From a checkpoint of a small transformer trained on Wikipedia.
Size: width 320, MLP 1280 squared ReLU, vocabulary 4390, 43.4M parameters.
Architecture: RMSNorm before each block, rotary positions, no biases in attention or MLP, normalized queries and keys, gated attention.
Training: a variant of Adam for these matrices, 413M tokens, 18179 steps.
Each number is 128 + 24 x the weight over its row's rms, rounded and kept within 0 to 255. Layers, rows and columns count from 0. The size above them is the row's rms in percent of the matrix's.

# layer 9 MLP down (transposed), 1280x320, rms 0.0763, rows 1087-1129, columns 80-159
size [ 96 109 105 121  98 105  94  95 110 102 104  32  96 104 103  95  91  97 117  99 112 106 110 103 111  99  99 111 102 104 107  96  97 110 104 109 100 104 104 106  96  97  93]
[[158 107  81 110 121 128 110 156 107 162 112 141 166 113 161 158 122 129 140 142 107  99 136 142 154 129 177 142 145 133 101  81 151 128  95  79 136  83 149  87 131 138 167 165 145 121 147 107 173 180  90  95 114 108 156 107 105 115  99 164 130  95 147 141 110 118 155  77 147 127 147 110  99 118 132 146 145 102 110 142]
 [129 158 112 129 134 127 118 131  84 112  90 116 115 129 145 122  86 156 110 132 148 135 137 153 108 137  94  77 132 127 147 109 154 145 142 102 134  91  93  65 123 120 124 145  84 132  77 135 100  85 180  78 107 127 118 141 124 121 108 141 142 130 138 147 145 127 133 117 108 119 107 142 124 166 112 168 145 135 161 105]
 [132 133 142 118 104 115 137 112 141  97 114 114 149 160 110 137 122 106 132 101 140 140 131 140 104 129 126 108  95  73 159 101 122 118 121  99 142 140 144 153 136 101 106 161 159 119 114  87  99  99  87 156 136 144 108 133  90 160 132 148 117 186 121 102 136 138 147 169 134 129 137 159 162 165 127 166 160  97 143 121]
 [ 69 106 148  99  97 148 153  92  98 153 158 107 129 160 135 111 149 161 100 112 154 137 120  76 163 112 169 117 127 102  81  80 116 115 135 133 111 133 132 142 118 166 131 110 186  88 146  96 163 107  70 131 129 119 152 128 140 131 133 132 138 125 135 104 164 114 125 120 147  99 186 145 157  95 141 117 109 115 118 149]
 [142 162  96 108 139  98 155 109 104 120 167 117 167 109 176  99 129 150 145 118  38 133 123 101 116  98 124 123 161 125 137 118 123 129 131 133 112 150 184 170 115 128 144 122 116 127 150 128 151 154 161 101 117 151 128 122  93 182 138 132 132 110 136 120 132  90  99 160 122 131 133 106  99 123 133 130  95 104 151 144]
 [138 133 121 102 109 125 160 119 117 147 107 137 130 117 171 163 131 135 110  97 150 111 145  93 146 115 142 127 123 142 124 122 161 113 137 108 112 152 123 107 133 114 161 132 156 126 134 151 139 155 169 132 124  86 113 130  98 116 120 108  68 117 110 135  96 144 144 119 135  77 152 130 106 122 131 145 158  80  88 131]
 [126 113 116 109 162  82 112 138 143 166 130 106 119 106 164 153 162 138 111 133 137 145 122 106  94 164  89 127 141 172 134 157 127 134 126 109 121 141 129 138  99 122 162 134 131 138 115 147 140 115 118 172  92 143 131  68 126 177 106 141 132 172 161 130 137  96 108 172  83 147 110 125 117  90 136  96 158 148 120 105]
 [120 160 133 123  98 150 130 108 137 137 160 124 124 121 117 130 164 188 116 129 134 112 124 143 126 135 115 128 140 135 104 144 135  92 134 134 140  95 155 157 142 142  98 130 137 123 124 130 105 147 124 162 148 116 109 180 159 115 172 129 113 150 147 150 127 141  94 134 150 138 121 144 127  95 114 136 121 113 125  82]
 [160 130 122 159 130 143 132 153 117 109 100  99 127 125  88 185 152 166 147 108  97 136 127 126  93 154 144  78 116 115 139 156 136 112 147 131 120 104 110 136 110 146 162 149 124 106 141 170 155 125  81 139 109 113 140 122 107 182 119 128 112 112 125 133  75 117 137 127 158 148 141  83 171 123 118 142 119 119 108 138]
 [112 158 123 139  69 103 100 124 113 169 120 108 139 139 152 106 126 153 111 116 117 175 137 111 151 160 137 106 117 135 125  70  94 150  85 160 175 100 106 122 123 114 108 103 121 125 139 108  93 135 141 124  92 136 145 141 109 144 113  97 115 136 156 131 132  85 112 129 153 122 125 140 131 116 113 132 129 159 161 106]
 [172 114 123 120 146 129 143 108  83 119  98 143 142 155 114 136 116 168 112 129 124  96 166 146 131 130  84 122 119 133 126 119 100 105 127 144 146 133 147 165 108 102 160 145 101  97  98 116 128 139  99  76 111 137 157 143 139 143  89  96 101 163 136 101 162  98 110 147 118 103 158 145  74 126 116 116  87 122 127 109]
 [158 100 160 135 119  99  89 148 133 144 130 128 127  97 114  76 150 178 116 143 161 151  97 135 142 149 183 144 124 111 105  68 112 129 104 122 115 158 108 136 140 124 106 137 140 141 157  87 137 109 169 148 163 139 141 136  94 135 113 123 145 124 120 145 185 151 102 119 146 176 131 181 149 166 111 130 130 132 155 143]
 [101 136 181 125 141  92 140 153 144 133 107  88 135 108 138 117 119 131 115 117 104 129 158 149 133 133 106 140 132 147 128 110 153 155 154 108 116 100 147 112 139 116 129 164 139 131 117 117 169 128 127 135 104 134 135 164 188 103 133 136 121 107 121 165 181  77  91 112 138 125  98 109 192 154 124 164 129 138 142 144]
 [144 134 149  92 143 118 145  86 142 142 130 111 142  93 145  94 129  93 119  89  92 150 121 102 157 160  92 122  95  94 107 122 154 135 102 139  89 129 160 109 166 130 122 103 130 129 113 149 158 126 147 141 138  94 144 172 119  75 110 146 141 127 129 166 160 110 165 118 125 140 120 110 162 139 137 125 109  97 125 127]
 [153 104 176 150 147 172 165 143 143 108 127 139  98 123 118 138 168 150 128 159 166 150 138  93  91 148  83  98 150 156 134 138 113 115 105 124 131 105 117 110 119 139 120 139 116 108 180  82 124 109 176  76 121 117  90 114 139 163  83 135 104  93 143 160 111 114  78 155  96 115 109 147 119  96 129  95 119 124 140 147]
 [159 141 174 111 117 141 110 137  88 138 135 140 155 105 180 110 159 121 118 154 118  74 146 147 126 142  90 103 143  98 143 102 149 113 115 138 122 103 165 124 104 128 130 100 138 141 117 144 117 154 138 135 105 119 123  91 109 111 130 135 106 126 106 150 122  86 136 130 155 135 122 147 161 124 170 141 147 127 117 150]
 [120 135 114 146 160 129 137 106 115 128 165 111 168 138 150 109 140 135 128 106 145  90 120 132 136 127 112 106  96 109 124 106 115 138 140 130  98 174 124 141  73 122 119 112 163 160 101 119 120 124 137 146 117  77 125  89 143 155 118 130 123 135 125 108 143 131 132 159 122 104 132 142 137 124 107  98 116 129 151 167]
 [138 121 129 119 153 116 153 129 129  73 139 104 125 133 112 134 144 135 145 127 134 123 146 127 107 152 119 127 155 124 128 147 190 131 165 140 128 148 140 134  80 110 143 150 139 109 104  97 121 157 130 160 113 133 130 131  89 178 138 136 103  98  85 135  79 148 170 137 184 113 106 115 115 136 146 113 130 119 106 118]
 [119 152 146 157  87 153  95 114 129 145 134 113  98  83 189 108 112  83 119 128 113 136 114 142 111 117 113  90 134 104 180 124  98 147 151 118 148 125 119 120 113  98 146 119 132 166 115 147 104 149 147 126 169 142 102 123 157 157 140 152 146 111 154 110 149 129 141 104 156 156  96 144 157 163 130  79 137 130 120 142]
 [131 102 146 178 141 145 151  79 107 153 136 135 101 154  88 128 157 153 181 131 158 140 157 144 100 136 138  84 131 159 164 128 135 113 129  75 152 140 108 149 148 119 121 133 110 193 157 120  95 168 132 154 134 116  97 126 108  77 156 162 122 142 190 152 152 154 168 134 112 102 141 150 127 153 170 149 151 110 143 159]
 [160 123 117 129 113 103  76 139 175 119 146 129 147 149 129 124 105 165 124 123 129 103 114 161 127 181 167 135 139 108 107 128 169 100 109 114 148 135 155  97 109 160 161 168 144 156 135 119  90 101  70 138 114 115 110 160 105 114 145 106 139 147 169 161 113 147 134 164 106 119 156 134 144 164 151 134 147 102 112 139]
 [141 150 151 102 153 116  92 118  83 115 113 113 103 142 144 122 154 117 133 117 124 150 140 134 165 122 128 158 101 159 122 135 132 110 137 111 115 113 128 102 147 199 123 114 102 149 112  87 118 147 115 159 104 146  88 125 104 108 122 112 121  90 161 142 102  97  97 146 142  73  98 129 153 154 149 106  96 124 119 169]
 [157 106 120 149 121 152 140 107 113 138 131 137 115 158 153 149 108 152 115  99 116 112 151 126 117 129 127 111 110 141 139 104  75  97 174 113 116  99  94 189 134 137  90 163 107  66 124 137 151 118 108 128 138  66  90 180 173 120 159 117 118 134 127  96 119 124 160 130 113 103 174 147  67 145 191 107 114 118 149 127]
 [118 177 125 147 130 153  91 116 132 117 164  97 160 118 100 131 142  87 109 173 135  94 133 136 169 162 134  94 147 130  80 153  90 103 161 120 160 121 126 185 134 156 125 134 115 106 111  85  65 113 132 109 161 165 140 174 115 136 133 165 171 155  82 162 193 117 117 154 162 121 126 116 181 120 105 133 134 134  94 122]
 [ 97 156 155 112 114 130  98 138  75 110 151  89  77 162 159 129 107 137 142 135  93 123 148 134 113 134 136 132  86 110 133 127 122 148 157 149 160 101 138 101 115 127 119 106 132 134 111 147 124 177 172 145 113 151 165 186 126 150 153 151 151 130 117 128 119 126 135 142 128 105  85 139 110 154 135 127 131 147 155 132]
 [121 187 111 147 133 156 114 124 169 142 136 127 114 125 142 105 127 148 128 124 123  94 146 175 151 121 150 156 106 149 184 103 100 135 129  93 100 128 122 116 116  66 150  92 112 160  89 150 129 152 157 143 152 113 133 137 157 118 137 147 130 132 130 118 137 148 161  87 134 113 145  98 131 110 176 107 149  99  93 151]
 [157 120 123 117 110 120 175 135 199 124 119 146 138 104 108 121 136 136 105 138  87 140 106 126 134 164 103 148  98 119 154  90 123 121 179 132 109 159 148 178  93 122 143 142  74 127 104  98 112 139 136 102 119 144 153 132 168 131 126 134  93 121 135 133 165 154 127 116 196 101 147 132 127 112 126 152  78 133 130 126]
 [143 138 138 134 105 132 146 114 160 115 101 140 123 153 102 152 177 164 111 114 131 139  89 125  93 176 152 122 120  93 122 125 121  96 149 110 158 135 152 144 148 132  83 133  92 158 139 130 112 126 135 159 150 137 129 170 177 133 122 128 122 104  95 106 142 142 136 159 109 118 111 122 165 104 145 136 142 151 151 126]
 [145 104 139 145 158 101 130  86 147 120 150 146  80 112 142 127 116  79 152 160 126 136 132 135 110 146 146 152 172 115 123 109 146 154 139 105 118 153 112 122 107 136 166 102  97 149 107 116 116 159 127 133 144 181  81 144 173  92 132 128 154 161  99 123 152 146 113 105 144 139 108 132 161 144 141  99 118 150 125 112]
 [156  97 153  97 187 147 143 140 123 154 144  91 162 151  99 127 167 129 114  69 136 133 149 130 147 154 152 128 154 122 116 117  91 105 123 132 124 174 103 163  99 161 167 120 157 107 107 137 124 127 115 111 146  80 115 123 141 150 132  69 145 119 160 144 177 138 156 117 133 150 130  91 108 137 172 106 122 125 125 141]
 [105 163  91 131 101  88  99 133 117 141 133 130 108 127 126 114 124 147 180 118 110 125 142 146 185 123 148 140 133 181 136 122 106 106 113 142 111 147 121 159 108 106 143 144 150 131  87 186 125  79 109  89 153 138 107 110 129 103 137  72 133  99 148 154  98 150 130 132 112 108 142 139 127 124 132 151 113 128 142 149]
 [146 164 126 110 102 172 148 135 123 159 150 122 149 109 140 139  83 148 140 123 130 133 133 134 146  91 145 145 178 134 142 119 132 120 155 125  95 101 102 151 119  78 132  74 134 139 171 119 123 153 151 121 135 110 150 123 119 159 117 139  92 121 135 129 143  85 116  91  91 146 133 113 150 111 160  78 102 106 136 160]
 [115 119 141 132 106 169 137 123 101 134 144 117 133 147 162 127 133 170 119 153 114 127 125  98 145 148 116 151 160 150 113 160 114 114 130  99 159 107 134 175 110 131 126 141 142 132 143  90 102 146 123 102 126 114 140  76 114 121 104 181  86 129 132 156  76  88 113  98 104 100 191 136 174 152 148 107 142 158 112 142]
 [133 102 104 138 164 128 130 136 129 119 144 129 153 164 122 128 111 145 110 153 111 168 149 157  88 141 149 153 107 138 114 172  78 137 165 154 113  94  78 145 113 110  94 145 123 144 124  87 126 129 121 122 142 130 110 124 110 110 123 143 142  99 126  93 150 163 173 134 100 120 142 133 114 120 122 123 128 131 112 149]
 [109  98 127 123 166 144 193 118 128 128 122 152 118 117 131 149 123  89 116 120 147 132 114 120 126 168 133 160 140 164 155 140 116 103 156 161 111 149 148 139 151 157 146 111 106 125 152 145 107 141 121 123  98 123 157 137 132 143 124 149 119 154 119 108 114 140 122 161 159 133 126 171 131 119 145  84 165 119 160  88]
 [120 148 123 112 105 139 125 153 162 147 121 135 112 132 121 142 146 116  82 127 156 116 110 118 141 113 115 144 138 147 136 119 105 102 149 134 141 127 125 178 148 136 146 161 147  88 131 111 145 107 101 135 126 121 155 152 134 124 116 143 113 111 113 136 164 158 159 126 190 103 128 120 137 138 125 138 137  86 175 108]
 [158 117 145 165 145 144 144 143 142 103 114 135 118 110 118 127 143 123 151 125 137 115 108 115 156 101 118 150 132 132  99  98 138 117 122  90 136 129 130 146 127  75 139 143 113  98  97 171 127 111 119 130 129 151 156 169 161 168 145 107 123  95 147  90 182 133 120  97 134 166 168 132 108 120 152 123 156 132  78 154]
 [121  96  80 112 114 122 165 102 135 108 144 129 107  96 112 135 111  95 137  83 133 104 140 174 121 128 136 137 100  86  97 102  82  80 128 135 126 135 118 133 140 111 110 117  95 128 127 161 137 127 137 134 161 122  68 156 116 112 123 125 122 159 133  72 129 132 102 201 108 108 126 121 113 147 189 111 125 141 113 179]
 [ 96 109  79 110 114 119 122 130 140 116 152 124  81 109 115 120 166 117  86 121 149 111 126 141 100 137 109 119 148 133 102 110 140 158 127 163 131 138 186 142 123 110 127 117 136 121 121 112 127 139  96 143 111 124 150 130 129 158 139 130 123  96 129 156 141 120 135 118 175 149 122  85 127 121 184  90 120 107 110 159]
 [124  74 108 129 138 173 112 129 111 133 200 116 117 142 126 141 100 209 170 104 140 162  75 123 130 122 139 136 159 129 143 123 139 116 136  96 108 135 152 144 143 148 135 108 130  80 116 120 156 134 143 147 135 149 113 118 153 128  94 160 141 121 106 105 176  92 127 128  94 101 151 135 145  98 113 130 171 143 176 114]
 [113  96 125 142 161 149  98 106 115 118 128 103 144 146 135 109 146  98 163 160 163 104 149 143 167 175 144  73  94 167  95 102 134 135  98 129 157 156 114 144 104 144 160 147 132 108 123 162 119 168 128 177 112 145 124 105 107 110 132 171 161 128 162 103 114 127 141 118 145 144  78  96 122 148  78 180 145 121 148 156]
 [116 113 135 110 148 193 117 134 132 151 133 118 163 175 134 104 117 118 121 107 103 144 142 120 170 177 150 122 128 168  95 154 123 156 133 122 174 140 155 102 136 123  93 121  78 114 131 140 119  73 141 129 159 130 135 178 145 122 162 139 115 173 141 146 136 133 147 125 128 132 170 126 184 158 121 124 132 143 125 176]
 [128 124 154 140 133 110 120 127 149 102 111 132 102 127 126 114 127 159 116 127 159 121 149 110 138 126 136 130 161 122 142 131 193 133  86 123 134 150 105 121 168 133 146 104 178 107  81 134 107 135 155 165 153 135 140 105 119 102 123 148 144 115 118 133 162 135 138  84 100 155 140 128 147 140  94 137 151  82 112  91]]
# layer 9 MLP up, 1280x320, rms 0.0821, rows 1088-1129, columns 80-159
size [109 109 123  95 107  93  94 110 100  96  38  90 101 107  93  93  97 113  97 113 101 113 105 106  93  99 112 100 108 105  95  96 108 101 126  99 104 104 105  94  94  93]
[[144 107 141 136 128 133 156 169 135 130 147 126 131  88 174 121  74 152 125 165  91 100 102 152 188 109 106 114 100  88 144 128 143 129 130 109 151 133 163 140 117 116 130 126 130 154 150 137 128  92 121 127 136 143 167 149 146 122 100 163 168 131 119 167 144 133 153 132  80 129 142 100 129 145 119 151 106 105 162  92]
 [130  69 129  75  81 106 124 132 116 117 108 131 123 168 146 115 137 142 178 142 121 113 122 145 110 120 170 129 128  81  95 112 124 140 122 142 145 139 164 139 142  80  44 104 115 138 105 103 123  86 116 139 111 174 139 132 135 105 136 156 159 156 140 119 130 147  92 114 130 114 137 120 126 145 119 167 128 139 106  77]
 [111 115  98 124  89 126 143 162 162 158 144 122 159  83 133  97 113 133 152 154 178 121 126 112 141  84 147 130 114  87 162 127 162 159 103 168 121 132 129 122 165 145 106 122 131 141 129 123 148 123 125 158 148 175 133 154 193  88 125 151 102 162 133 130 157 124  38 118 125 127 124 147 137 105 131 140  87 126 124 105]
 [119 128 102 104  84 135 148 139 108 107 151 110 132 102 146 123 171 137 136 108 117 114 109 163 167 101 115 146 105  98 147 132 166 140 102 107 121 111 137 103 144 131 108 100  99 118 135 113 140 114 142 144 157 128 114 134 163 138  57 186 126 156 135 136 150 182 156 154 158 133 123 114 105  91 110  91  68 114 133 104]
 [132 111 145 152 155 134 105 177 135 109 116 126 124 140 112 133 113 109 118 122  98 159 125 121 104 116 123 145 129 116 132 159 117 143 120 147 178 123 121  98 149 126 114 124 102 137 121 126 110 102 120 118 138 135 108 140 112 139  96 122 121  99 186 148 141 161  97 143  98 139 157 124 126 105 106  90 161 109  99  95]
 [149 142 130 107  55 127 139 164 140 109  98 107 115 141 112 163 104 123 101 151 129 119 137 136 145 132 117 106  95 109 130 150 135 125 179 118 135 101 144 123 118 153 102 110 144 171 150 116 146  84 134 152 110 158 150 149 135 100 110 132 123 156 137 143 131  86 156 139 170  82 119 104 119 130 106 172 108 117 126 108]
 [152 127  98 133 100 107 140 141 140 174 116 104 152 116 106 128  71 138 100  79 159 127 115 115 140 109 117 113 110 125 134 117 118 130 103 124 152 107 111 145 143 128 141 154 114 127 123 125 130 136 170 138 126 126 143 110 162 144 125  94 119 119 139 120 131 144 113  95 106 140 139 102 119  97 159 120 135 133 102 125]
 [156 130  96 159 121 125 149 189 112 106 117 128 151 139 111 150 149 152 123 143  73 137 121 129 112  88 146 124 139 127 113 122 152 117  81 141 144 142 166 114 132 134 139 103 133 141 169 128 203 137  70 124  98 181 149 118 152 120 159 101 130 143 136 106  99  89 114 130 102 131 155  93  93  76 120 145 165 163 114 106]
 [102  80 160 103 121  94 140 131 118 132 165 121 132 110 137 192 118 134 143  97 124 117  77 176 113 132 159 193 122 152 130 140 187 136 113  79 133  99 159 101 146 147 104 127  84 145 166 134 123 141 132 103 106 176 172 118 139 143 160 152 131 154 142 144 128  84 100 161 116 120 141 128  80  95 117 115  81 184 166 117]
 [155 136 123 127 125  85 124 106 130 160  91 143 113 118 157 157 114 137 123 117 103 132 133 173 132 133 108 174  99 115 135  93 102 146 124 139 121 122 136 123 115 125 173 143 146 138 111  99 148 128 125  99 140 171 170 105 115 139 114  85 127 176 124  87 176 159 128 149  81 111 106 123 115 137 146  91  80  79 116 106]
 [164 105  88 115 141 126 154 129 143 136 140 117 146  99 133 129 116 112 148 123 115 156 115 163 152  93 129 158  84  98 144 128 125 169 123 104 148  82 107  95 141 100 110  85 111 162 135 138 109 125 125 147 144  99 181 146 156 169 146 135 158 147 175 166 115 139 104 131 110 103 153 123  34 118 124  76 117 136 144 100]
 [119 162  90 125 132 114 170 155 181  93 133 113 155 144  94 146 126 120  96 118 112 146 140  91 125 139  76 129 135 125 160 145 109  82 129 112 114 145 133 114 152 108 144 123 103 187 137 146 142 130 157 148 170 109 154 112 162 128 122 112 119 118  99 127 104 173 148 123 104 114 145  97 126 111 173  90 131 115 143 180]
 [148 108  90 134 107 144 121 164 137 120 119 148 111  97 135  99 129 143 127 118 115 113 146 131 151  86 116 105 143 116 120 145 147 135  69 112 117 151 115  79 144 113 118  87 131  92 127 147 194 150 118 101 119 141 124 145 167 116 117 144 163 109 132 185 120 125 129  70 116 122 127 139  80  87 121 105 104 152  96 124]
 [204 124 157 108  85 108 154  99 111 119 176 136 156 136 102 161  94 127 140 125 137 187  95 133 119  88 125 138 130 127 146 117 116 141  93 138 137  83 131 113 150 147  86  73  89 155 148 102 106  93 157 115 117 202 168 109 137 130 111 125 131 161 126 124  91 122 128 122 102 124 125 153 126  58 160 137 102 140 128 133]
 [170 148 137 131 161 129 146 143 126 161 116 126 144 138 114 144 108 130 112 104 149 112 124 144 103 108 125  98 137 151 126 134 132 125 121 122 101 116 136 133 132 122 118 157 124 129 125 129 115 101 159 153 128 149 155  84 149 141 105 134 161 128 147 140 162 132  95 116  92 146 102 107 125 137 138 149 122 121 115 110]
 [165  97 127  79 138  82 170 139 146 137 134 142 125  81 111 128  98 159 129  79 122 138 104 132 161 140 138 101 112 128 152  89 116 150 132 113 164 119  95  99 155 120 102 144 123 131 174 109 147 128 113 121 151 131  96 141 161 206  96 124 164 137 115 173  90 117 113 115 154 107 159 141 101 161 118 141  88 157 159 110]
 [127  94 115 180 119 115 165 138 120 144 118 154 165  99 123 116 123 117 136 111  87 163 142 120 111 128 124 135 175 117 133 175 106 196 103 101 135 115  79 103 154  94 135 128 141 134 109 158 125 146 117  82 120 131 140 137 128 197 145 105 127 132 113 162 101 172  92 104 141 127 127 125 139 153  99 143 101 131 116 119]
 [112 152 148 132 115 139 184 139 110 136 128 115 116  58 185  91 116 141 130 116 123 132 131 152  65  78 109 132 130 173 100 130 139 154 117  55 121 140 164 137 134 118 144 139 140 148 120 134 128 103 141 135 106 193 103 126 152 127 140 146 141 113 179 115 141 165  65 126  91 144 134 119 124 123 102 114 114 110 115 127]
 [101  90 155 133 139 131 128 131 114 153 128 130 157 139 115 133 109 102 159 153  96 151 150 138 142 146 129 150 173 107 115 132 164 148 123 126 125 119 125 130 115 121  95  94 129 144 138 101 164  90  77 147 119 119 150  95 147  91 104 126 129 139 136 142 119 141 132 124  81 159 112 114 127  94 138  83  84  85 137 123]
 [149 141  96 140 131  88  89 179 154 132 128  95 124 155 118  90 158 179 144 110  82 176 128  91 127 113 118 102 145 136 146 150 171 129 104 141 129 113 131  98 137 129 132 119 149 154 136 103 195 128  73 124 133 123 136 142  85 148 139 121 105 126 144 136 107 130 144 109 117 129 132 147 129 179 106 138 176 175 105 118]
 [153  94 149 123 136  80 115 161 100 107 153 131 156  95 134 113 106 123 142 137 104 181 152 103  98  72 124 168 151 126 142 151 177 131 104 137 130 113 106 120 135 169 105  89 128 174 147 108 129 118 139 147 102 125 146 119 137 120 141 124 159 119 146 129  92 136  97 100  98 106 128 142 159 182 127 126  96 140 100 117]
 [126  96 132 117 149 142 116 117 132 107 138 103 146  81 168 123 128 150  99 115 125 127 132 193 132 135 114 198 106 125 104 155 147 109 123  73 172 132 138 108  76 149 124 138 106  88 109 140 106 172 128 159 102 160 117 108 136 119 119 148 178 144 135 154 119 192  71 139  66 150 119 154 139 159 134 118 145 111 171 142]
 [127 128 116 141 130 141 117 158 110 111 130 153 114 124 135 151 142 108 192 194  60 132 134 139 132 114 156 131 135 127 129 128 150 157 142 112 177 130 138 145 137 102 105 123 104 168  97 138  99 105 110 133 143 208 163 136 162  85 119 177 156 122 107 141 106 168  83 152 107 159 135 147 122 137 141 135  85 131 111 137]
 [110 139 130 119 148 119 123 152 120 126 119  68 108 157 146 115 118 134 180 164 110 116 147 114  54 107  89 154  96 115 125  91 131 128 144 126 128 109 146 132 147 120  88  62 130 138 110 160 127 155 161 157 159 168 189 116 147 120 128 104 150 122 155 114 126 118  96 152 130 146 112 149  94  86 120 122 115 144 151 117]
 [122  97  96 109 118 114 153 115  99 153  97 108 163  99 116  90 105 105 140 174 127 121  74 106 135 110 111  90 122 117 138 147 167 127 105 126 102 133  89 117 107 115 118 137 155 122 179 102 133 140  98 146 137 154 141 128 127 123 132 166  95 116 151 126 139 108 125 132 184 121 137 161  91 164  79 160 156 146 154  57]
 [139 109 145 109 128 128 121 166 123 165 109 129 120  91 165 139 121 170 117 153  79 130 150 201 165 139 113 123 121 148 176 149  99 150 172 104 158 134 136 133 131 105 134 124  97 159 147 133 152 115 127 147 116 128 181 153 125  91 115 120 157 115 171 129 165 146 127 151 128 122 117 109 148 112 128 143 129 125 132 158]
 [110  80 115 118  79 107 129 130 172 146 104 133 123 109 130 147 122 120  83 124 138  98 155 114 139 133 155 162 150 101  95 153 131 115 156 101  87  80 143 113 133 136 125 109  72 152 156  99 114 127 188  81 113 130 119 139 154 140 168 164 166  95 131 148 138 116 146 118 117  91 115 126 122  95 119 136  95 177 171 111]
 [136 144 137 156 178  92 108 158 126 162 117  98  92 136  87 135 127 115 146 140 119 151 118 147 115 105 103 131 128 134 134  96  79 162 121  79 101  75 136 109 129 107 153  69  73 163 132 113 105 149 126 113 106 171 126 123 158  69 147 122 150 136 156 156 135 151 153 125 113 149 106 150 111 131  79  99 143 175 169 120]
 [161 159 143 115 148 123  81 128 149 157 147 107 103 137 104 131 132 118 137 118  89 150  80 160 162 111 154 137 152  87 137 109 125 113 101 128 171 155 136 139 105 122 101 114 157 131 136 168 114 123 131 109 128 115 138 124 199 103 126 146 156 174 122 142 114 168  90 119 113 155 114 144 120 150  78 178 121 112 127 140]
 [142  82 123  76 104 124 166  92 103 182 150 125 137  80 130 111 134  88 173 126 112 165 116 144 151  85 164 161 133 129 127 141 133 120 123 119 143  81 114 117 101 150  79 162 120 155 152 140 133  92  80  93 115 133 138  96 116 144 125 135 176 151  98  99 119 132 140 162 112 121 125 139  67  74 117 133 131 134 171 135]
 [117 115 130  95 169 135 134 127 142 120 136 130 129  80  82 132 153 118 142 143 139 169 111  94  97 141 159 114 119 115 140 154 101 106  89 132 154 123 152  97 143 155 130 111 156 112 123 107 113 150 116 103 134 148 145  65 122 137  95  99 125 129 141 122 115 113  89 112 134 153 101 153 151 139 106 148 149 135 168 118]
 [149 161 160 156 139 152 111 146 154 133 132  89 139  67 107 142 150 117 117 126 151 169 134 132 102 102 177 138 148 114 104 161 125 155 138 159 155 127 150 122 150 131 126 128 119 159 136 145 157 124 155 135 150 152 139 138 157 131  97  99  81 146 115 128 104 127  85 151 144 102 167 187  96 123 136 135  90 100 110 169]
 [141 154 126 136 115 151 161 123 161 165 175 122 146 149 139 153  89 126 149 159  93 132 138 141 119 131 146 191  93 103 126 115 111 110  70 150 175 117 102 138 103 126 110 138 136 132  91  96 151 120 162 149 153 188 142 116 176 123 115 166 103 111 160 130 170 148 156 123  91 101 139 124 167 135 131 139 107 119  75 145]
 [116 102 122 110 127 125  94 140 166 120 135 171  99 119 186 108 157 125 127 128 122  94 140 144 119 139 114 163 143 124 119 129 134 150 137  64 134  76 160 126 143 136 119 153 122 150 142 166 121 129 117 137  95 128 121 124 144 153 149 140 119 139 157 103 157 152  69 151 109 118 166 160 106 136  94  99 141 110 112 144]
 [122 138 133 123 103  80 127 132 118 140 162  97 118 119 109 142 148 128 135 163 151 128 161 124 145 119 168 107  84 118 129 121 132 141 100 129 115 102 157 124 122 149 110 148 139 144 123 117 136 116 110 152 121 121 115 154 133 112  93 161 127 152 101 120  94 151  99 136 152 125 117  96 123 145 101 102 172 135 140 135]
 [127 121 149 108 120 118 143 126 110 154 151 117 138 104 130 118 107 104 139 170 109 180 107 161 100 107  93 146 118 142 113 127 137 132 106 178 142 132 146 124  87 143 134 153  96 122 135 109 149 126 105 109 154 138 169 132 183  97 107 135 121  97  99 116 131 106 126 133 133 179 130 122 101 136  87  83 120  73 112 101]
 [138  64 104  57 140  72 140 114 137 126 111 130 142 111 159 126 115 126 139 174  63 200 116 100  97 104 150 191 146 129 111  57 142 110 157 119 165 117 187 118 138 129 122  92  87 109 117 173 127 107 129 130 126 119 137 109 144  99 129 127 142 151 132 137 132 137  74 127 142 142 110 130 110 117 128 113 147  94 166 139]
 [122 121  72 110 120 153 147 158 163 137 129 115 165  93 144 159 174 131 149 108 141 165 111 156 142  99 114 116 106 125 111 159 164 154 112 113 108  69 140 125 114 102 136 154 152 144 119 117 155 144 136 112 110 163 150  99 120 140 119 133 125 125 160 119 147 138 103 132 114 119 129 110 108 134 157  93 135 100 159 137]
 [ 78  50 130 144 131 144 124 119 119 113 117  61 124 117 169  69 122 166  95 131 130 132 129 151 122  87 117 121 133 131  97 143 160 157  89  88 116 126 135 137 122 182 142  96 139 113  96 122 160 111 131 131 114 119 144 105 129  97 121 165 112 149 140  96 136 175  58 164 111 120 150 129 129  99  93 113 102 152 103 115]
 [136 123 120 162 125 141 145 125 173 162 139 155 129 132 117 143  83 125 129  89 155 132 125 123 133 103 160 117  91 115 142 117 152 131 154 137 135 108 110 143 140 119  70  87 147 149 158 119 129 134 108 138 122 108 155 115 153 175 129 112 151  99 139 141 100 125 159 122 153 113 125 121  96  98 174 128 103 114 136 135]
 [127 122 102 124  98 120 111 159 104 117 113 146 158 150 187 109 123 158 121 164 113 160 129 113 117 109 160 115 137 115  78 141 153 165 125 104 154 147 160 109 102 151 129  89 129 129 167 211  88  78 134 132 102 164 165 124 134 123 145 139  81 138 131  93 148 131 131 162 118 130 148 118 139 140 145 116 134 118 114 139]
 [135  94 136 134 158 111 113 150 153 141 144 136 101 118  92 175 141 128 117 133 151 192 103 178 119 124 142  96 180  95 150 107 135 144 120 108 147 111 101 147 139 113  93  87 154 148 194 123  99 135 147  99 142 130 165 149 141  84 164 144 184 163 135 107 127  96 159 138 107 140 112 117 122 115 173 111 122 167 124 108]]